From a checkpoint of a small transformer trained on Wikipedia: no biases in attention or MLP, capped logits.
Each number is 500 + 25 x the weight over its row's rms, rounded and kept within 0 to 999. Layers, rows and columns count from 0. Numbers have three digits each. The size before them is the row's rms in percent of the matrix's.

# q: layer 11 attention query, 128x160, rms 0.21, rows 11-63,75-127, columns 80-159
# k: layer 11 attention key, 64x160, rms 0.204, rows 11-63, columns 80-159
# v: layer 11 attention value, 64x160, rms 0.225, rows 0-1, columns 80-159
# o: layer 11 attention output (transposed), 128x160, rms 0.209, rows 0,64, columns 80-159
q11 139:526492446528501518495538507520528457468512503496502487520491516482516484419479496501456499517481484540504469513482542550472521478463480499480495546484479498490491515526504548514506542457497522486488531512507537504489496468510523528503525468
q75 090:498459537507496481510447525489516486502507529507483523553493470535496474486512502450538526522492516469461463486487490500505535486512510463511511492547502468494506488525509499481444451491479486503513492522520491509485505483472455502471511528
k11 082:479467483475515446523498520434492537526493492495533503435472520539468495517502513514539500493520495493519529477482496496458479529487487497522494487521494509464441494503504492502471455490512485528516450456509462515534532483502458486458517481
q12 122:475514553512552516562506477456487492542523513503505504462501476544485518543508532476524527487496523494472467481492446477486529525515476523521477444472516494524514509508491512527511476504515492536494476495513505498491515519478466498528481514
q76 093:474516477518531509480536463441465484536482514505518497491486481448499532509463541541500535491484465496536508493491479509479467489514516521520520489466488521499493525485542470533586555511469536522518494507464526547485504489495544518540510525
k12 084:503470450451474483481466508524549480505502499496522499512504526525480457475559476494489517458491507478507517503508476488491539538505489539517482507503444512444480509520476494471540499471532491498439485490491500499478476489500492487494523533
q13 110:520489476472523501469545530558519490517538522478508546531539454540475475516533497472539522494464496471518518494482477491479514495515529450511496531500487465526543478500505493515490479497504504503523528492554503518515480513502525498522466495
q77 109:482527503501459506495479515463456473477496481515489515564453490430531512495459483483456505471462492522451493521475532500545514494474514503499460493436472529512520508487497510451543514496480492515514516490495529521505527465496542542504471514
k13 076:505497473524489466490437517489515480516509549498563492475485495503491558529531464478501507476505530505486503510540469514490505517494489496491495492502459503481510483493545488486561495492523489514432513472483516518438468492489483472489507476
q14 112:497494509501513543478489536482502494502461517504492530527513524460546515478498484507507504555469530525470498495478478482487491502497486500450492493487471496535502549493521493489485527466508487513474443522456487491506473518508488541519475467
q78 077:523490483485492481516470495535541495531467489471524494444501471502513539461483504553500473506483506482500484440526503530504546523548503519515531476481494520475518482473495450523518506512472482528491506504467522524524531485520519458516549497
k14 076:473497501501531509497459509477505473481505529495473481483507453516522475525498486509513468491534461475481459492501526501471493523543515491507470448523510507510500530501506521479490522536471528484453477490547524497484531537482514503500498472
q15 094:491470479525515462487546518464539501503525477531480474490468504467499504476502461526504513475517500475484543563508515498482506456454493509513502526523488521528524508431483466516527478526535475511483496500510503440483481504495515516486476514
q79 077:495556495486520517481487538549508485469530446504487489543514488460500495549460506502456479543511531502503510525512529519511498503481465493487528500499528502518507459501471496503499471513550497478465511441464508475523510474535478498487479471
k15 074:483516516494447494487522524494491487531525540523497485540525501472541490492533494520487513477513497532536485515487472501519489562485497525493486525477473528463492527493468536488520482510507560541492516496506534522513466540457499492562532481
q16 098:495515520501524504489496502509511480465514480519489474517483495463530477520460476514462508513475502524539495478472468510522475471515535498452542502534521503534519472476512469494506537464499509466487524548518490466472511527544507530493481452
q80 079:493497520520494503494512490531509523515458524472527522513493511529521511535529489515521494473511555539531507535485476498540503469483504529496481503527472486505478558511511511505495529445501458473497509493493525495524495502527496530521502485
k16 099:541532519512528464541556556524471549504494477550484496540533474487498484534495510540526459502495436528497511528538498537495500502538497526552492509489498486518505489489486524482539522524493527487503494454519515482492527468464509449495513474
q17 116:535504524496486510516492449518500485448518513518472470463488550499479508506479504521480493485514507484501529499511480471483475480488470505491519531498483491513507527499487538560513497487474488569491483573506486464511511534452519488498507503
q81 093:529531466521515513508515496517493485499507536500498486482473504490465467501479514514509530487556469478528559519526555514478472483514486460532499464536490467483471511512487482529479467481489468528496507521524489497538483525467420509524515459
k17 077:514445519506481498524502486549484477492470493491538505498482533575448490501530510504518505486511493516498475525515489479457487465495511472479519485564511527506526526482468530465461503562510496486483486542540472529499519524540493519498492517
q18 107:500491454538473521484499505497510455526529474508492489520501509500462475434508494539473478496483478512494526470452503466477512497529487481485556461499518482523502523526502528473527475517503473516507542538501486506471450521516497470470507501
q82 085:508535490505514562483466512502501489507523465482491498468482496501474431498475546547489477462483488481504535522508465565499499511487490488505525471499543471492506539492451558517542489489485456492497510465475514516536497473459516503511541507
k18 087:535480525518501458493525507452470512558489511500538515562513502497520495504519499494507488516487506509482493478530523489498451565519467541505478494529482481487497503485529511510463481491517510479485493466554491508507440528521490490526531507
q19 095:507449480563474515469483500477506525439537488495477481529528489526502510516538455505490528550517493495506501485468503511486505479464493477510475519494518503518485513458520511494480523494552509515456518469504496482498462494563465548476480501
q83 101:499496504503551501471524535469476474451498465492493529488537471470479521545500514473496504468491520504525484544449516470482496493469532484510513464491507525525534495470495503494518477521506508494476515481520484470474538432547543477506469507
k19 084:489466457515448492508493542518475530468542511542521505487457526479520504468529501516483489510508500471502498491546470498497477449492552516504497531504470503517512475538458502482506501562524527530506485450484516571507525469503509482491530492
q20 102:532508528531489528486501509513542494492497492516469527530522486532470476459525469468471505518511483488485554530460531510534537438473483490498513473511493514490509493493503491486508508565503449530480502507487471529486512535564483514458485496
q84 102:532517520494509477495498521512497506535483484535480478528478510465536530496491436499472547481498511476478543494491490483538517458493516473425472518491486527504513528493524482538537503506516479485456521493475503540472485526512521516516459505
k20 091:503525513506502490476488495437524459511481536501534472538493486523506515531445510535511490492482491499497475529495514508525454527503487519452474541539490509474481532491505486520506481494530495485458494501525514513494542508464531524488453518
q21 090:515480540507489495523496536512497486479455566541491489492552524550473471496506463491526522513474466549492489466494501481506520521475575458540479494482508499477518515489509516471515478506485534521532479504479461512510492436510487515531528503
q85 111:496508517488464500483511489488486481513466493475529494440502560519501533522469487484517506465506485491485479487525470506479504505469566501524511482508429493508510515474501498469531498501479486517459542467439482548498468487499490524493512504
k21 083:473512544521494477513492467500471497504520460471494496532555513507494488536484494531455488484532501534473508488488525529486499484490489516514505462549483535505472529522481499495538520516505488491491501505507477493482498485533476493552475510
q22 076:472493496474464502509504496474460498492479502517500504530516548494509483524503505497527530492464419492505488535486498529456513506517547491502459505461460522521508510509486495439488490529508537488505500511560516458487496518493491493520473488
q86 100:496526476497483493533454481517511517514521495486530538538520501508469509470503500541506485496460492526460485556496502512514519497462465488491458507526462489447521528505465490495480486484488498469525525476498463473500470515506509525479499566
k22 100:498486435510499476495496455538545467500510486508521445519494501457482527516510554484501516500454522519488539524505521479501495465482489527493508500471499493447533497503478510473528504536479492480466521540519538506501530507520516554499537512
q23 094:499503548521497511466509556461494513452457509489513502522535524476504467508490478504499508477504486494440490532509545535492495500456482507436480509518537505492525509478503488481451520551486503450469513528521491483499499482517531498474522482
q87 106:506477529460464495490521503499479487497513498536486494478502554498494507501534518468528541459525514476496484539477527490500487508477501471446529465506507521512507495512495496462457528512487518435482478500497520494512485517516536540459516481
k23 122:503495498514473517449517494534498486498477539486481466497514521507508494504551498493520544477493503530495466511510491513510509493450464462430464525522473540477527516485489508480459502570499507469490512522541510523497488569519520540477527528
q24 076:488492515509525507500498520476516554455461534506488512449518530537498499509494531435483507547511532479489524545447495511532434504488544491454478504497502505496470454498522523517474489539483483518494474500461469487468517529506473504517509465
q88 114:523476532454478514462526494515508514462507485498465506450495543557478528509489484500511519529520506497504499531505538451498494509496465472450494512501512460482502507514506507526479531514514507486527490531522502484481484523536487495509458492
k24 113:477455482485453445491509491488468492459532479515481492472518499524472507491547472495542546490511478483494489519479501483508489479529497497449503480526497495511459481554521500511426492518470539466519473464506492525515496496558503493485505486
q25 078:463537510455504517519514493492480551468504487520537538505486532501541493544476510479530458470547494476513537507506476504476468499507500499509504528506492487514505523510539503445497529477477468471487525467515482496484512514541530502512504563
q89 103:478514533465529515524500487478474481513485510475534512496493541480490506538478566477486462501480467504509523530493486464508432469513501503532522485499494512539498513500512476493526493458504475513489496464502516529460464499533521513520465539
k25 133:474513529448520489523469519493512441515512488484544518459467475486508540520450519506463486468518489495506502519538497482474518512499483515519468507522498531486454545510532505476506519488500462473462511444490500506499485469498499492494490542
q26 081:495485456495516516459505499493507517553473523473457470442529511519512462509482509460519475511524561475542508515482500480519499505489504493506500506479529498476500479504522502505524508484495509513495498454501473467488485497470452485526493471
q90 106:521516479510527505470508482510487451529498505459489504514479527496519510462524483470450501504507571550480517469484511485505532513491486501493472503478494526515484464504509515496525469504477506548453526549484498484564497459484499466501485522
k26 122:484517454523495489532500517497488488498544546515483523486507457496520439441508549480513470518450525476469550488496492484494480504469494527468485503500482511460514469494516537508481483553507548536483501514499478446492501507472499495494554504
q27 081:520491484491475487526453526503483478508472496507493515552516498542510496504515510490513462486484484476570481489543503493528507468503466486509469489543473514504488528515509528417513522562468538484497522516499513471485537481498500458463481495
q91 105:488519514516498516496486485513496502513520521532492498500522483499515477531571518496512472498472547526531512447508472512547531491466493456504473487469463504522503496495488533486540513488512539523482453505492484485532497469476489491509515474
k27 123:506506474493490464546479539516506510496505514522461482502557503502515471503534509536486477508464480550518488480506457502520511513482497485506506484464475498538496478521468529477534523488516524548488484517506487492516489491510458494502524524
q28 080:534537464434450509485505474485493541499486457517511543523478509508479519485522479507502530562553523502497461524476532472483503509497509537460531510532469475496517525522485505541463529501493525473484482499467506498494499485483519497493532484
q92 108:506484483496479505482545465483491588510524478530493503486462512503450517505485507528522513513532486529502524527474507491453499467476530484490522452503500510530509472478476469490524501486482489523500513478449535486487510467441467493482503532
k28 135:487492441473507506521480436487500509523519514526489549505517457483447504477477514572501520521510475486492497483509512474516492485493520492463539513504494428492530469480477476481539478513519463475487525484534477473469543465451481490505509476
q29 077:473506509529489464503510483452494496495498512464580512496526464504498506540488496543471447469516495497464504508531493562548520475533521497558485511485522501515496496469467484487530497488506478521503532450510486519484467481470511514492463502
q93 110:484523484541503456479531505483453491535492534494524520539486472461491505532513496518503462482532505517505524503515493515466461511531546528537483499514474528508502518468469521478487538484526532523511496456497544534488493473507501469459455479
k29 133:462484510555483499502514487508458500530506512510521508497493508533519496497481508518524437472508516521509503519507475501519487498509550527531529524521503467503491511497472545510504469491523536510483505439471508505479450457480482488478466466
q30 076:523459498472440465519539486480485493506496510504506489496495461514513507463537473465488527512477516521520442475467455510503493519464475481460509496501484493482486497525485505520478543530492543476515496458498534499539472485484530490494536530
q94 112:524438514501466471504521532515476475479469497500458481505536489474548482493503476513488530493498470526507455502504521534519502483499510494510477492486506569487517512521533466458494530518453522468528521509453532541537490452494546511515526517
k30 157:538484534475497469494541524502480502509482514540445491493516494479531507481498468476486533504491475533507426503509488481480482483494525511490478530493489532513527509488512505440502524563460486494493491519486502525529440531497511517541483489
q31 086:480496532493547505511444485468493487485501535481480490501497476502458462488497521465483505531487501499507518482485455517484461521482502485503493484532483479554496493427464535460539493458505489534459482476448476471468496504463531447539492524
q95 119:513491517463517512472498471491472476449499518497472503495502487462442481489498544542480514525508456493520526537502475515516532481482473493470517489529496503538506493514460483490532500456543467525458488477488523479492499500452550495522525536
k31 123:514495523473504478520458494490429462478484466524516510502507517452510495484501518514474516521491503513498453526483476516504486468503508501502529495515485478502492515549500510482513501507511458512488461509451499508527485493489502512485518551
q32 118:487491521465487458503515507450514529488475473485502532478469492485470518496507489479497465478503471476472469504541477491505485470489491494517485494462479517493495465511458504496466424494503502493460524492498453508466468525525493502476487504
q96 073:477499521497474516507537463464513513448486457501490513516527497511502497545532494507496476537516476506463482499460503526526484522485494514475502537452459482529534460489483566452502461446492522458514504520488498481473512447473507526505465518
k32 070:508468500536524524485493520503442521454476548474454503546499510490497468518466516486492518476446552487500486493533501496485510505451506496512466495544500520482508535503550518497543573508508503556472517482496488501524481489492521504489510473
q33 128:516488428513536468480511498497477491543433539497511464508540527507499527488511473465579475468478487519501560534475530517504504509516533516516468503488537503483487476491512493493509486443494481512472494480508520471501540503454515484476498486
q97 089:530464462520494471514455471553499473547516544495510490475483488541489526477495478474546504458471493502519506518479503480498514519523486501524508452531550469468481504504528436496479512561477485524532484492502474478537501516485465454539539514
k33 085:481520493463519516514513563536513514479478510465519518495512515537506488462496531479470496536510529536481510502513461503521465492482491524473498508469478496475474522457494532494463540525482492479478506487491540505443476503552513494486495552
q34 118:531541499490501524530478501459507473496541554534523482492539500487496502504462499496497502495496490525480518507536499527484530509501518503508487549497470451452527529519509511530556509496490515516529510534561458470513472463517478511485468505
q98 080:513499502510494514521462475555488475526522502483504511482489457516523472483472485496545511476498535509509503545462488503513498501499489522492556471525538487467513488529511532504494520539493491493524510482535472477511485491498550493490506484
k34 085:498518490537520502494501550502534533523480461469502502439517527525488474555501503488486519453490491530494503484504512531465497529474456461540511491530514452495518471495504488491460426485548508507480508511484514496504504499464443480502498544
q35 102:496469469507558522519486540512494509537474535517487519515478500513498508453491522492536540485475504508523505485510515493470532483469478485516505502477545520500511527513541473504495526477525441439513475547473493452492499537499506498524499495
q99 074:518461478502508502513465505518505460479495543497476485507520503536519504460464523486498506518515482503533500481501503497491509498494479490508515466526490476508506497503525439545499478578484477484520520532512468469538479519487516511507499527
k35 077:477503499496465497520499510492502502505482489528502443480496515520451461493506488461551463521481490462533532511495540482477462475528487483507514482478518536504434528476468497479510474476505519519471503523505498494491497483461453456520483486
q36 139:512496483485568479491487488498498469493491535477484482488519518477521497502563507483493498510504501462517542480557480531511484520517530475508504491535489528540464483469491497537478530506496508495521480521470493538500512468509521471521490509
q100 120:537459482503553495497472497517484469511480505463494494502533509528476517511507494478523518475517510519514513500494504518493501512495483478521497432556503500476508491498540525501462454573479492516502537479506504521507472496520493447511461510
k36 094:494511464512483489498517519477505546526501521578527473491502507537484441479503527485532496518456524472502532534478523543511506510488490499528529488467517470537538499486500510532504504457548525517539454517489473516469540492463530506486508504
q37 140:495548515518465528484525529535508561480522465539491516524476464497514518505515534525462484496469506479475498476496491520488529512502481506484535526520477460532535477468479472488479534509455520476503489465467514494512510523503500507470544470
q101 094:430549510475497503481494490461491502511565477503482504465452454483493498507478520545512514500461528505495496500483520465528481479499474513488483508507515526510507478469436471481510504515529487518508513502520493486519478538526496547497473499
k37 098:507503485490502489515513511530488504539554492498492509475481514502500505541480498512556513506538498535509474543467496481487499528497521526544504493537494460492471499505543539487501514521483541527469480471487482489510484455471496471470466516
q38 111:543497508550514494513474513510512478484463541488506523506542484490507497545520494524509505508462519535472526535464469509508523468485516510495483529485485537474517507461517502547531553485484496536521477510509509492543469464456513513450487487
q102 072:437447494538512529455492524498509498493530534476478490466491456513489508474489509489530516456522502469502481489514488503470548475545484500527533458529528504452510521466555479518492515496504453494518491520496501476561475513484458469492523488
k38 062:479513539506523464450518530505491473527476539536515471471512532526481492488494488441519430498509534521486494510503485512453500498513546505508482469526509504478488517480553520500502477481487496553551499486506502477476543532539556461506507508
q39 122:516485486523499482492516487525530491495491489533532472513521480483468520479523526470516478536438531498519512533516475487454522499498507510503535524510481504565521539497489467492495530462501518512509473502502504485504527481477485514493500474
q103 064:480467521532488527480488519555512475510493495485506534501517453493515478430506492492497526470496486523515552502524503474550499520503474527503490439561479501461467499521556490506493496508494480511528496476494490496477492484491520488501473495
k39 098:492460476532485466481534504489509494516541530509550478491532497518475509510494462502530494513519505512494510505496470544468493471508476489485500507492508488488500497501520481506499450477516532521504490523516486459558504500529451528529510538
q40 128:482488523502474522510487482485524504537489532521545486485465510485481526477513526457475526528484495507483524492473512516489488493449490493481500510441542499500511513515474495555509498475513446532489513557527478510493512483494492572513512511
q104 070:523439500515512490511482518549496495486450512419488515480478473506482479508502543449478518512508483437558519483479460484533493521516515509506510459504505475468473484532519484513497502510477505491507479462497448517545492491537516457525503514
k40 080:524485488493507481508513526469506531511524513496458532528490510540477519504485477505552484506513517525490496548507489528425445521539470472509542512498532486545495494492496515507438478472509517510496492529523513462508492495515429518498518466
q41 099:473491495499474498513493540464496508509482515514492495512498523478502498531506463502442504526491532478495506504525519480512420483466522531468513498493516529501536485485509515524506456502519487467492536505484493531527472470512492480516462486
q105 088:492560527475491491500530498507477511506533458531494514478508497499542472524487450506471477503485507516479486562502495488500473492482495496433500496498500499494507504529497522481493475519478521460507492471515504485489486496490500529477468484
k41 084:518500551507491524487496469523496480521513500488519519524480491520500463533470453515525455474491493519511539554519482527539537473531494556521504551503494530467466519501502567499541475526503521479506473478493444501513487492482448545509501496
q42 113:509474516511555511508476477492499504498524471487530502461457543517512498467444499536485480457518499472471538466523506482490538487536496502565508476531519549488512519488545495502532442528495489500481528524507455508501512531485491508537483525
q106 072:446524456508521493483497483505486524484522494515480516523493496499507470504462520493484539512459517494513525488492514468480492508515490482481523502516489502534491527510508458494474467522529517492512482486501533458480505475507531457520469506
k42 073:539518509489494460506539464570472506529467518526496518528519500530481528480526497472504506495487488523529475510447443504512510518488494519487503509528479519472480461470437508462518511499516523506510509506520502505492493556520489514516506500
q43 113:507486498471529528521465476504508492505492536478448506461490557503533502490480496531491472472462533497511482476482530505505481528498504489489459475489500476483492488479528516460491548493498489472465484460440502501535488502519486441519473506
q107 078:501493494534501484547485468521485482529509505495474503520504481485504536469480544487522501484492457488484528514527503493519544477528498511560516481517514481530490479492508474508480490461508484490530520540524481515533487503558514504466501556
k43 079:495471433518516457521523443522521494467508488528499494492515465474505474471513475460483531523522542504517509461480492513498544463507492479510547473531485513499509528548475534518522490540454510510469514528502526482476468508444536478519513546
q44 101:489528534530458518480514490502497503487528494502485526466528441515479504551481463531474494522547524541482496507484519494511523485523528526493554534530488487505496480466501505477543481548559492506505494448493509485483491509460492511456529499
q108 071:470525522487494527480516493500507501484528442532486491505547470493519482482523459516496513524535533541503487530494500521526475483494457527424501526496563531523536486481475521556503484516546514455477515486529514438489512497469510493500449453
k44 077:510534528467480521494515473489491521485495498499516513589453517463515448496483511530486485493473483511477476471519510486542477514449497563509490491497475534490481502471498520499512514530456509489498531461484504502502460477520524534498463540
q45 125:476484510493527540494514468491527471504499538458477477530521470531518484470484499495511522491516523480528459512464491517526511479473512463510520495480524517465489488546486503487479479502484485500499497517535514496521515537488503480526488476
q109 082:521520472529522524522508483514519493511515451502478503498514448494506457440519476509495454482497505529510488454513458483531495542507483519498505514483536524527512515469458493518495558516501549512521484544478520491563505489467528485510551529
k45 084:528486479495492460473508516505585510472530493458506472506473483486478524509460488517514523494462495499491546515521530500479518519498460512513475439513491475480507537487552449519488480494483460475478506469541488498454544472493489486473480493
q46 100:503507504481501529502479489495513499485489557474518498476463498445501531494496533479488535502458560504524491479491462492549444528490503484511488478457470523515478497495507524454544474486528505488496497487512493506515465517524496469539525498
q110 066:526487533558516448494543500481522487498491510499538504481499495464477506476527463464509545473503461487495512536453540510571527493486514521472477508515488526485485492496512467517527503495492462482498528478489481518493512513531489520498493508
k46 087:506438484500460485480514501527538491502473447446516481509500517506566519520474458483471516472512532528484474516471484496516522492514503478525521527482531493526531495483484485511520501534478520533455517509511504515550482499482503515494510462
q47 096:485537468449471457454531496482525523477529431510498486521496575441560531504503463487469496475490501492525503503472523486538524476489528505466492485534479536535489511508489477468489467508475501508464536466505525465454506522458535492478458497
q111 080:501546489459475494465470536481467486505515477520512501537513463462525501510488498505488498463508543518467496522472504477551488502475523525488494511480514519555485503516473481464505496527476511463498521501525497480481529499535534493490458457
k47 084:477481517490521524517465462478556492530495514464526489481453497512505517514459567468506468491483539504498470529515498484512484524476469526485486550480513533483521487485526505500477544484497480498480533481479512498528458488522485510519500512
q48 110:514516542488549513469501459480483498504498518470454494503461429484516510476510479552485529505486483516489479483544529450511483526473474485510505535493501504488526507502530503481512516469463505488507579536487540483516484508487502493587483496
q112 090:475509483468462518528448501469542507496465467540546495483485547465547539491471474556490516492487486505502506469533502482512530536505538515455488486480465489487505491440500501515486545532502510510458549494463533490496503490494551498516510493
k48 087:530526487486498485469479519531513462479461468528514498515469502494472494542476510477532512493498463481469463511484525522454511470467556490489491520518540517483506478484461509459526472488524524497487526489491499486428510460489517491490476511
q49 100:529491487489501476479541482519523511494534483490463496514500462489486492483466525547494505520473499519519468547510512493539523527515472499490544520529506518481498506531494473482532519491508499533512493484473540476506502498471543491499486527
q113 091:433513518478456485505536513495483443497518471509529489521523466475529523510483495462476499435493513540509466515478461501473488499501490503476500491452520528515510495459520498473532528492516531462471528472488533513522479456507509514494510481
k49 083:504501483530480526440475490485450509533500513476509500527497484497520524490525473544495484509487504447552514485498486507519490492489484494453525479476493514546498533487496528491509470516521477484454505527521524495578499519492488519504521494
q50 115:426500488529471537529483532466464494481532519487508518496491506500529510529533522554499491470474507546475517484500513535472511498457527499504470523461484503497521471521468464520510524479518496515471481515482524513539511507520527519550460451
q114 092:457509471483549504520455476492467463499479506494497501485484485538481490473507534522471484502507491453478488503520490443511448528503495519478513488502539516460498518468503521484465482523546453470514482528490483528520534506537462473504524465
k50 098:481563502482559523494488518474474492526537510478490498520495472482480469512484498486520467491476501510531520510479515493475514497482481513519510427515488493474472486494479551536523492521470486542529507520537530493518486500471497468522549540
q51 098:549493493490496490529475488536538508493512511474497505431477485490488465504493500491516514518484545470513454525520531465561515525508477495531492538447512532512464523488515546510494504505493475496521530526497489517482472526505535480518483529
q115 091:506503467505518518506532485464466520492530499484464502478457497506477522464509497469511542466478493528502502471515512474496497488472480468516491477521521520504481539478530486487477496490511511472478510526523474445469519509508519515474517508
k51 095:492507515494481477457498495496470493512460472495473530486546524494489532557436511502504546487514497504492490540504510473508538475450524464480494518570501535511502521468503451487503534492491477452508501481512486471520536497529522496473490530
q52 090:513491474485486559436471523526510535481496463486511474519511488474520487484516537506450491496530501491511492530508489511475484504516492528475510514515547490499517526549474513469463531527436510459517477535510470522447510469532519515509513442
q116 100:474508496514529486509525486511507527494450508506446501506506494513459487469518494490469509510512506503489498514439475493519480482509536481522477482512479519486484483529507558499486520576480497480536477497468494533490515431538489460504465526
k52 099:550442535512480475515494490523503532481514517479493488456487575506508497510512505490536539496511450495517523490476495514508495511497489491504476470510475517490485526505518538477532500485476438528499497477483513525496499542553482549506509507
q53 089:499515473502489496471513546509487488513519461492588497543525523486482527448519483466501514516521481474529516521491506520523492487524513515480543465519524495509480492502535489522492473534456519497503524455505503492519505512501511469454514483
q117 096:481499516490459526486480504484533505475497436527513514504490521508534521510477481475505490514500512482475501512528480498524490502476521500484485513479460477533533500444477531495478537543515510464504517455462504474492503486546506481490474486
k53 118:505528503519468507462536512527522499522476463517498494516486510503511489534502506570505523503525499514495468519482457511516499461475534515483495537514481573522488535483450532446527496523509506476493531482484481505468510474525474546447465472
q54 092:520515511473514530510468523478552515506524527541484489466519509488502522526508493506504511507503519524477506517507499495519499504475484489497518517500481490497509526456456539546490412491534498486479482531467453489517490523534477535509483503
q118 103:516499492473520493502484566512505485502512535438459501506521467556481504550517478498524474516501464518510479517514516502513474461487484477523504506549459467527482467490494459538498506455521504504507513525540459498496455515509463478471467508
k54 113:545519486479544504508515486531518488522505523515511481502509517557463493514489514516520520535531510519506471527512527511531478515508492552474491473529475493490519513473473526469492477432543509491473485493511476474466509503503479502453514530
q55 083:476450497496470476471523538460515488499480474479510497508550511443526525555517461548491513507491512515480499492518514496504503509499527513525488548484488512493488512499502473511527502525458497479501491473490505527472505469527529549504477484
q119 103:504476546500498459466525474491491471518512476521484502463545486498530502530556477505494521482512498511507493468518519514518509522519516507497516497508532509525488502466508426562510546478505453471510456512495515503476509506519552494498449498
k55 146:512451504483472448436471482495464474512502466515512537440505488503495501516522497482505506467522512474508468534505509514498499496500466517467515496536544504484512501527498475525501513424509486463546473485508519543488468508528554503483465502
q56 075:457503514527481484472560524454477542496564532515495464471482544538470505499524508523534495527499506545494515520483500507452492513489493491518502475486516488489519525481500492522524507454515481536488497473483511508527506509504502529477478500
q120 104:458521536518486464486524514474503564529507553524495497478491515520520524468533472480519488560501501511494497475487500491472489514504487501462485505483482490501514489479514490549429470505537492504525552482489492483538508517494489519511469492
k56 117:498482498473487489458531511485516521478502493510501486463468524526505504480494474515520521560499530523525473509460545478492447511503503507457493550474533487455518485528502501538466497530510477502530514512502494523545497522530487478464497499
q57 080:501486500487504515511451437488497477472524478509491527478460479564530534534518532477522470517489493530506503505484523497498501448477516433486525466452523491487556488505486486502518558531522479504489479544490481485495494529493516504514485450
q121 118:504468466494520477549502467521481493424452504552503490493524498565458471467502536466493495549508534500495504506464500519507469468471525488499553489497514450485553467482492515485481511544504546503490457517498461527508497494509473503486523476
k57 123:533467467469497484513517511513487487497506542562523497509514503513442445496560508491510505556477525478503502536454470519467489482475505499483533480520477481520503480535497531482462510523574528511486523528504480500540483513488502484478499522
q58 088:499529493511505514461507527469498508545481526461517481498483494504548488520550483492524485508542516508464505485473503499525528450498492531499489512493505519466502508503520501494490510457445474516499492503485485451511528509456511471523487496
q122 105:471511473495549472500476537474491518511556447464522507503448490436487560530489497517502490451529518503513551492490552531509536500512456502547486507513503512506470515516514467503528475477464523526510460502512536510521513478482515523536512535
k58 119:488564547448531511502468520464532492485506497477540505555474509484539531503473521501501471458436506519516516496479493533486495528493521489500466484473506521523456488489542498479484495443491497517468502489502519475463511505512477471526481498
q59 081:507504522494499506474515484457473528495459545513557494517483487526493474484520505474508476538450485497495488504472483506523487480507498436486490531522474486523535491514515538495483522475498477467521498554484497462513521530547484530483519493
q123 109:495507469497517509456486498469491530505505513465490516555514457471496503448506485513458503504487492489476501532442502504508504490524534487484514487477521486522472487514546477494513537492503474496526500530496510504494550552535526493474497483
k59 123:476485496514504514481488523486507559499432505531506499546504488446512516507514499527480516464449485489469526482541491481539540499508507522499553532471516474505469506512509519535526498475505534483493503488488486464506507537487525504484490473
q60 079:483481521506494520472505489490486479493527514481445533492499532530482483537546530561521497507542499477471498485517470492533551488506506527534513481519496516529545473485485531477452433441527490468515486468471498494490518497518514516501536481
q124 108:504480488486492483531516439515515440515567487497463477438526494497518481495526494468489459501530513477519483456533425463513511517520489497485483465515509514507515480514474515492513506525512510504534488492508475522512461522484549516461525511
k60 129:484500536537509515496569481526485471507510478492467491486522480514521451515522534477487479525502518513548502500546462492486488491470497472523512484504518531562514503497513505480505491527505505531507476511450491483515460485510546482492537516
q61 083:504481529528505513486480524515523462513491520486521484471481460527524522470481484486471503499508496508477500420533487492479525472502537511555498462534525521526508508487524469481534476517477456530503500519493474503453513502480519487519486494
q125 100:474504539535551516464478508507534510487500497504494485495502508506512487497470545535510512496519474482460516479496489492488483555457489440469476513517480486532528498471516510468508493504493463509543490471503481456502462477457468498541510511
k61 119:558522547499504506483482533495452469501526499498458486480529497494455506457502536513535457477484503542503530482523512470499495509404529488484507515483488501516497477467488497484518513508498504479492516521480493517472452451515474499473493513
q62 072:528512501510511504491459537535542481512538459501517481509507469476520526480500461551495466505485492508541536512477496474514544512523494510467484540456494494509499521514534522483539469528522528506485463555495472523526522519481476473538509503
q126 104:536476505506487478509468536542520493530530527533504453507482492508503529482515483479492488470469442522528472478487491506514534491510479504492510500478519499479524484482497505501546529515499539520472509534480484504488525519478475496540501501
k62 152:516483514501474520519514490494464535509539566545475445497520513481526511467498466498488517498462490550510522488476517496488516505478474491507504492451530482509478543484517486507530495484499520510511495540451508502547516494496482484562479455
q63 067:508479531483539481469451501508479468474483484465494523534505479504452489485507582486457498505506505486525470499516514471527491501489483518508535472510465493523468490546512528492489470508500540485541485465497510529495474516517502512551500501
q127 106:504485537492486479517464464485470512461482549485503503486509516492495537517498525487515521494476517484534493492492530473491489539541472486487468454492497482509503501524508503489474451470498499514486497476499516497467507522495522470582517538
k63 141:486500525458522481493451466482505483510509526471495495512530514528506537477499541501523492504474534532497496491480528478487532530498411514505488473520556473473468540504524494535463471542511547498506471499486460529546499533503481485546473505
v0 100:504485506456453531466502537519495547525517505512507481500488505447520545512510539525490510534493458466487504483520473521513478510467538483515484444467476465483526507523500543460508466524550523497531522509519476491507458498458497509519535542
o0 083:468533466465519497492497510515506522505514493517460469430540487455521505517503489514526552509501505512470487494511529464487510502492517486491474560487499502530511506470460505507485486478475471500519467505509488494492495513507564535498486499
o64 113:482492540525520478520455487495542469509493492467508498524543465516532513439506500510452525492509468513550499465477510518456507507511485530483535440482507509527537467484537458524530507535503501487481483525467489517489483505530490469522502473
v1 098:499514469528502514516478476523473476520520485473516514527506491505464566495556503500472507522460539487469479466507538509520479452512533486476490492463487528512478550488498543510503538520426521487524498529457484531524464496530522496501489490